From a checkpoint of a small transformer trained on Wikipedia: a variant of SOAP for these matrices.
Each number is 200 + 20 x the weight over its row's rms, rounded and kept within 0 to 999. Layers, rows and columns count from 0. The size before them is the row's rms in percent of the matrix's.

# layer 3 MLP down (transposed), 384x96, rms 0.185, rows 132-148, columns 0-95
091,184,209,207,224,199,168,201,209,213,213,199,219,207,187,203,201,194,192,198,234,203,202,209,200,227,161,119,224,215,199,187,195,226,164,191,203,225,193,192,192,212,206,214,196,203,177,199,161,202,205,203,195,203,225,171,225,206,185,210,216,192,200,240,197,258,168,170,192,220,189,181,220,193,147,216,177,210,200,202,221,206,200,212,197,185,208,203,202,201,186,186,163,218,221,185,222
101,165,219,185,226,215,183,211,191,195,173,225,190,174,196,209,176,190,196,168,209,225,186,169,210,192,166,217,186,219,197,205,211,228,201,209,199,216,183,252,177,195,210,206,215,212,201,206,215,200,175,233,219,211,167,207,200,188,204,184,196,185,184,185,186,206,231,182,205,257,201,192,206,216,212,172,179,177,243,177,190,173,220,186,192,161,203,172,182,249,193,185,187,197,196,179,186
092,186,230,207,224,196,212,203,162,196,193,201,184,212,222,179,193,199,192,208,156,189,220,167,227,164,219,217,195,213,192,215,219,210,204,180,192,198,227,204,166,201,217,196,220,206,196,172,214,192,162,164,186,182,163,217,150,194,202,176,188,162,183,222,218,189,165,204,202,209,228,198,202,207,217,182,202,207,165,215,188,204,173,232,214,186,191,233,206,198,240,160,200,201,201,206,219
109,187,196,202,165,230,200,164,178,215,195,190,218,206,183,246,222,194,191,203,183,189,200,206,224,212,209,212,202,240,202,176,163,219,223,220,199,187,193,176,232,163,201,213,208,165,196,215,217,216,211,175,199,177,203,244,167,206,201,186,193,215,204,219,196,225,203,215,178,160,204,188,207,216,179,197,231,190,223,154,189,213,233,226,176,210,197,191,216,213,193,183,203,193,185,154,185
087,186,228,194,213,180,202,190,218,202,186,190,246,203,185,188,199,225,227,187,202,165,217,223,213,218,180,174,197,199,239,211,183,196,213,205,162,229,172,198,239,202,171,239,169,219,183,214,188,174,200,172,199,189,179,229,171,181,206,206,189,223,201,192,221,219,181,214,175,186,195,154,192,201,170,198,219,185,179,205,226,208,212,202,212,167,229,211,196,205,211,193,201,196,209,223,249
101,216,183,191,237,190,216,218,154,193,227,188,209,214,202,183,188,225,206,174,206,228,215,197,216,215,239,187,181,179,182,199,234,191,207,172,243,188,239,188,195,182,203,183,182,218,213,219,208,186,193,188,190,164,187,183,243,217,185,183,162,192,186,208,182,200,176,195,227,206,217,200,181,221,190,147,196,220,188,231,212,199,215,196,181,196,211,233,224,189,230,205,226,198,223,204,190
096,180,200,255,216,179,230,175,207,181,188,194,176,225,221,185,227,206,173,186,215,218,213,227,222,207,187,197,206,215,207,183,210,215,215,212,225,165,198,213,197,202,201,197,212,157,191,159,205,185,224,241,224,223,207,206,229,202,219,217,207,201,215,203,190,189,204,229,211,210,198,225,175,210,218,189,202,207,209,211,210,192,194,223,263,222,196,200,235,226,214,193,219,192,241,189,171
088,188,183,208,195,193,228,192,204,182,218,187,174,168,205,201,213,207,204,202,195,219,208,171,199,216,187,191,225,222,182,214,182,204,182,201,212,231,194,210,228,226,213,186,210,181,193,191,217,173,201,220,217,213,232,193,198,197,199,131,211,215,187,204,203,218,257,206,176,212,219,252,223,212,182,234,161,171,198,170,199,222,200,192,204,190,236,188,162,206,179,196,183,195,194,177,220
081,205,217,158,236,197,189,208,230,227,210,185,172,179,193,192,238,164,216,193,179,194,202,175,239,199,183,186,203,219,214,221,202,178,181,166,224,173,244,209,193,166,186,166,184,192,207,201,204,193,231,161,223,195,200,209,219,216,202,170,185,194,196,196,194,202,210,229,181,184,216,246,225,191,183,205,192,189,180,196,195,221,219,198,205,225,204,217,212,192,182,214,216,217,165,176,177
108,210,250,197,214,183,181,205,174,182,215,220,154,224,216,175,172,194,175,216,205,184,166,176,193,214,236,199,210,191,196,225,239,230,234,173,196,176,212,174,157,205,181,185,172,233,198,192,192,224,205,180,181,198,191,189,194,180,174,219,198,191,210,234,212,182,211,200,203,209,222,192,217,223,186,185,219,210,206,199,204,211,174,213,224,176,214,194,226,194,221,196,201,202,169,234,222
099,201,221,192,193,197,214,194,222,206,191,186,189,209,193,198,242,206,200,188,206,181,171,206,232,206,163,180,225,214,186,216,200,211,242,197,178,225,192,196,219,229,182,189,210,202,201,200,193,194,156,201,221,251,180,246,200,198,193,204,207,196,248,203,191,197,173,218,213,188,233,207,212,223,219,228,216,200,220,207,176,215,156,200,163,219,197,207,192,168,172,159,186,195,206,169,192
090,210,210,167,198,178,191,179,182,151,203,211,213,198,176,231,199,187,188,202,172,204,201,181,211,198,204,211,183,187,218,207,173,220,192,251,212,243,190,190,184,210,207,184,213,188,178,199,187,177,201,195,234,220,200,203,237,182,220,234,211,233,208,201,238,208,208,176,201,171,229,156,233,191,208,191,207,211,177,196,160,197,200,171,199,192,206,228,204,194,161,226,197,178,180,186,219
116,224,266,211,191,176,204,186,216,161,167,214,194,188,215,177,190,196,205,177,237,160,210,202,216,198,190,212,216,206,211,202,203,185,204,177,186,178,212,168,186,214,167,221,188,206,181,180,196,214,175,187,188,215,195,199,191,162,221,182,205,197,190,195,193,208,189,201,194,220,202,203,180,172,210,209,147,197,241,153,209,174,202,180,204,207,201,176,196,207,187,197,211,211,196,179,252
084,153,236,170,186,193,203,207,201,153,196,200,176,203,207,193,207,223,200,211,212,235,223,189,210,193,215,207,230,179,211,188,229,168,208,233,182,212,186,218,201,208,189,199,247,191,188,188,165,209,170,211,209,186,180,196,195,191,218,232,175,229,199,219,225,247,184,198,191,190,211,190,201,214,212,177,213,176,206,164,209,226,238,205,240,180,204,215,201,230,189,183,196,214,182,195,193
090,190,179,160,205,213,207,195,217,187,223,230,194,193,200,198,199,177,179,171,182,225,189,185,203,211,191,191,207,185,182,184,178,130,213,193,212,223,193,222,222,175,206,188,186,191,192,175,176,191,196,219,162,194,207,204,178,161,212,201,188,231,173,192,214,189,195,176,162,194,195,210,200,176,186,188,227,212,194,217,194,184,180,168,208,182,237,155,179,212,206,193,165,208,179,226,227
096,220,220,222,191,212,197,189,207,197,238,212,193,202,192,192,195,210,228,219,187,178,212,201,198,191,202,221,230,200,181,228,214,160,206,184,215,218,211,193,204,195,199,181,216,197,198,206,183,239,210,208,177,205,166,194,184,209,223,191,226,210,210,190,222,211,199,229,165,191,240,162,245,198,184,210,191,215,220,247,222,189,178,191,182,210,178,217,155,146,232,197,228,211,213,218,215
084,199,215,199,208,214,224,200,208,223,176,207,211,212,219,224,198,187,212,206,166,191,151,199,203,230,232,200,202,187,181,186,209,199,221,231,226,232,216,224,152,241,218,218,202,163,215,195,217,180,166,201,210,213,175,188,191,190,156,239,205,206,197,231,190,177,230,230,189,172,211,196,209,204,192,205,194,206,194,212,186,190,203,167,206,224,204,198,225,217,183,173,206,236,181,171,192
# layer 3 MLP up, 384x96, rms 0.204, rows 133-149, columns 0-95
101,217,183,197,165,209,181,243,175,209,234,204,175,233,212,181,208,178,207,185,180,172,197,193,206,217,233,198,178,209,183,213,218,167,191,169,184,213,220,185,204,182,218,220,184,198,225,142,172,197,202,198,200,172,215,220,236,183,216,216,197,204,212,198,196,189,179,205,179,201,185,206,201,191,206,207,207,222,193,174,214,207,199,229,207,251,213,207,202,177,209,226,235,199,225,237,169
087,216,202,194,212,196,201,163,210,172,175,200,197,176,212,209,192,192,158,193,193,236,169,202,203,197,203,205,172,203,189,229,218,194,199,197,155,185,192,221,185,211,171,197,221,167,217,197,213,206,192,208,187,225,165,199,199,184,230,202,213,218,209,187,202,200,184,207,198,172,211,201,180,152,226,218,177,188,210,181,218,197,232,180,229,155,193,155,234,176,235,231,208,199,182,179,215
100,222,252,201,188,187,204,216,215,175,216,190,200,218,217,215,238,194,185,198,212,183,218,205,197,175,204,195,169,176,204,181,128,217,208,195,181,181,212,214,167,232,203,216,222,187,197,188,194,202,185,213,179,189,208,196,233,176,196,220,198,182,171,222,223,189,224,222,190,212,162,221,204,199,182,211,191,206,196,157,181,196,202,189,201,222,196,192,211,221,202,197,214,149,182,165,226
095,204,169,160,209,189,193,158,193,187,199,220,166,190,205,182,170,190,211,184,184,221,205,251,209,203,175,195,196,164,203,208,176,192,218,201,179,189,195,193,240,213,192,198,193,187,234,213,234,195,218,221,179,166,195,201,199,197,189,166,180,171,183,192,153,204,202,205,193,193,202,195,197,175,252,217,171,187,225,219,202,238,182,240,196,203,209,191,190,179,223,187,207,217,199,202,216
105,224,208,205,227,215,203,177,177,226,158,175,184,192,217,203,179,204,210,208,172,220,212,191,213,176,201,205,212,191,211,242,190,179,238,198,231,162,205,211,201,186,205,189,177,189,193,163,246,216,204,171,174,232,175,191,227,152,226,178,195,194,168,205,201,200,199,237,203,213,197,214,217,195,217,183,178,195,195,214,191,179,252,220,194,187,207,177,201,216,181,209,198,197,222,210,194
092,215,163,201,179,242,174,159,198,219,212,145,214,233,241,201,198,190,200,185,217,200,178,215,189,224,172,198,174,198,212,179,173,235,236,187,234,189,204,206,201,204,185,227,215,184,184,214,186,178,192,219,172,211,195,191,212,182,171,194,174,222,198,223,184,184,168,199,211,219,176,200,199,184,203,191,205,204,213,202,189,201,206,214,219,188,215,204,208,210,207,175,231,228,232,213,242
095,205,234,199,216,182,200,199,234,192,216,182,186,239,176,216,200,210,183,181,231,192,229,217,217,209,200,192,223,171,188,204,176,200,234,212,226,202,196,201,154,198,192,213,214,203,202,210,220,264,172,193,222,189,222,198,220,207,189,191,213,213,188,177,185,190,221,241,185,197,183,213,223,144,183,184,200,175,212,191,170,213,217,192,211,189,199,200,206,216,175,175,188,220,209,167,168
113,207,201,185,215,181,216,205,200,152,251,224,207,222,190,212,202,238,182,230,218,200,230,227,176,186,238,225,194,197,188,187,189,192,228,222,204,218,190,231,209,245,163,205,219,179,205,228,195,195,210,235,195,162,199,188,208,169,211,213,214,217,183,197,193,186,189,221,219,234,207,175,188,180,197,151,188,197,176,215,228,198,186,176,207,196,189,187,200,211,196,183,189,191,212,205,223
103,200,241,224,195,192,218,203,200,194,227,184,183,206,153,224,184,198,198,219,228,215,189,188,183,193,231,252,184,167,200,220,195,204,217,210,238,187,186,221,236,200,197,201,188,211,179,210,198,205,211,159,169,203,169,210,191,223,195,206,180,201,214,203,213,178,153,224,197,216,199,202,241,183,187,214,220,214,181,174,187,178,230,193,232,208,205,204,186,181,217,194,176,193,199,213,155
103,176,196,187,194,223,179,194,192,207,227,234,191,193,214,176,213,200,210,194,208,212,158,227,252,204,204,200,204,207,219,199,170,221,192,197,238,203,165,238,215,208,190,217,193,234,183,215,163,177,241,211,225,174,211,153,190,177,204,192,218,190,201,166,223,195,217,197,244,183,189,208,183,190,189,209,187,195,179,204,210,189,216,210,197,177,214,213,215,192,164,208,196,180,190,174,170
082,195,217,197,173,186,216,193,187,225,210,200,158,199,192,199,164,233,196,179,196,215,189,204,198,215,177,225,198,220,179,242,202,198,207,141,193,220,222,201,176,218,192,237,173,172,222,202,208,216,235,206,223,173,221,184,227,219,193,203,153,197,178,213,214,177,177,198,225,203,163,229,172,190,196,211,214,189,175,194,212,230,196,193,188,203,195,185,192,201,217,176,229,178,202,222,185
115,201,232,221,200,206,189,176,176,164,204,189,195,199,234,217,190,155,252,235,173,199,211,224,189,195,215,167,209,178,211,214,206,156,181,195,213,190,201,222,227,215,192,201,207,174,170,197,217,210,219,188,211,208,194,214,216,193,194,220,200,185,183,223,207,193,237,174,220,193,208,242,222,201,194,194,217,184,160,234,181,212,162,201,224,195,191,171,191,189,212,216,218,177,227,211,198
087,220,218,197,223,211,185,170,174,210,216,223,223,218,217,186,186,197,223,208,204,229,198,228,198,208,198,177,216,168,217,185,175,239,193,183,196,204,217,186,221,191,184,179,175,223,195,216,193,206,202,195,177,220,163,179,242,217,220,158,229,203,221,198,173,207,211,197,237,191,192,192,205,225,245,200,181,220,227,199,165,183,218,203,174,185,206,233,190,229,200,171,205,204,206,185,238
093,201,189,219,205,230,211,189,194,195,175,181,222,246,197,209,170,185,219,213,203,186,173,217,203,182,191,193,185,218,180,143,207,215,185,214,201,175,220,186,203,209,204,195,230,195,222,176,175,254,182,168,207,183,165,195,176,209,172,191,205,201,187,197,139,209,205,192,210,190,217,170,168,191,187,158,214,171,209,199,198,209,200,198,185,201,203,213,203,167,204,199,214,218,242,194,200
091,223,212,224,226,180,186,225,204,172,193,222,186,181,248,179,207,195,229,170,192,178,170,213,185,227,228,172,212,171,232,203,191,190,187,183,180,187,264,178,187,162,178,207,195,221,198,183,193,213,198,213,226,218,188,180,172,207,172,218,207,171,190,171,187,228,207,202,195,182,190,213,207,213,191,205,200,210,213,217,219,185,191,237,196,196,219,182,195,217,189,213,222,177,217,231,205
099,231,188,244,196,203,203,204,205,195,194,193,211,188,195,218,233,189,183,213,203,210,188,185,196,177,186,212,164,200,201,192,189,195,203,192,199,207,194,180,191,198,199,184,185,215,195,215,187,245,208,193,230,196,197,203,195,188,215,214,170,185,192,203,147,202,228,181,197,241,235,180,179,191,189,191,172,218,176,168,205,201,199,179,170,209,149,237,181,172,224,242,149,178,213,215,215
083,222,205,161,196,187,189,196,158,190,179,218,176,201,148,195,165,211,212,218,209,200,147,223,187,179,228,217,232,217,220,180,199,229,198,206,189,236,203,206,152,233,203,173,215,190,205,182,219,239,171,174,182,205,197,199,193,170,210,185,210,199,222,195,219,174,200,210,165,192,208,194,223,216,210,193,207,196,203,192,182,187,207,197,220,217,167,203,192,214,199,225,221,212,230,194,198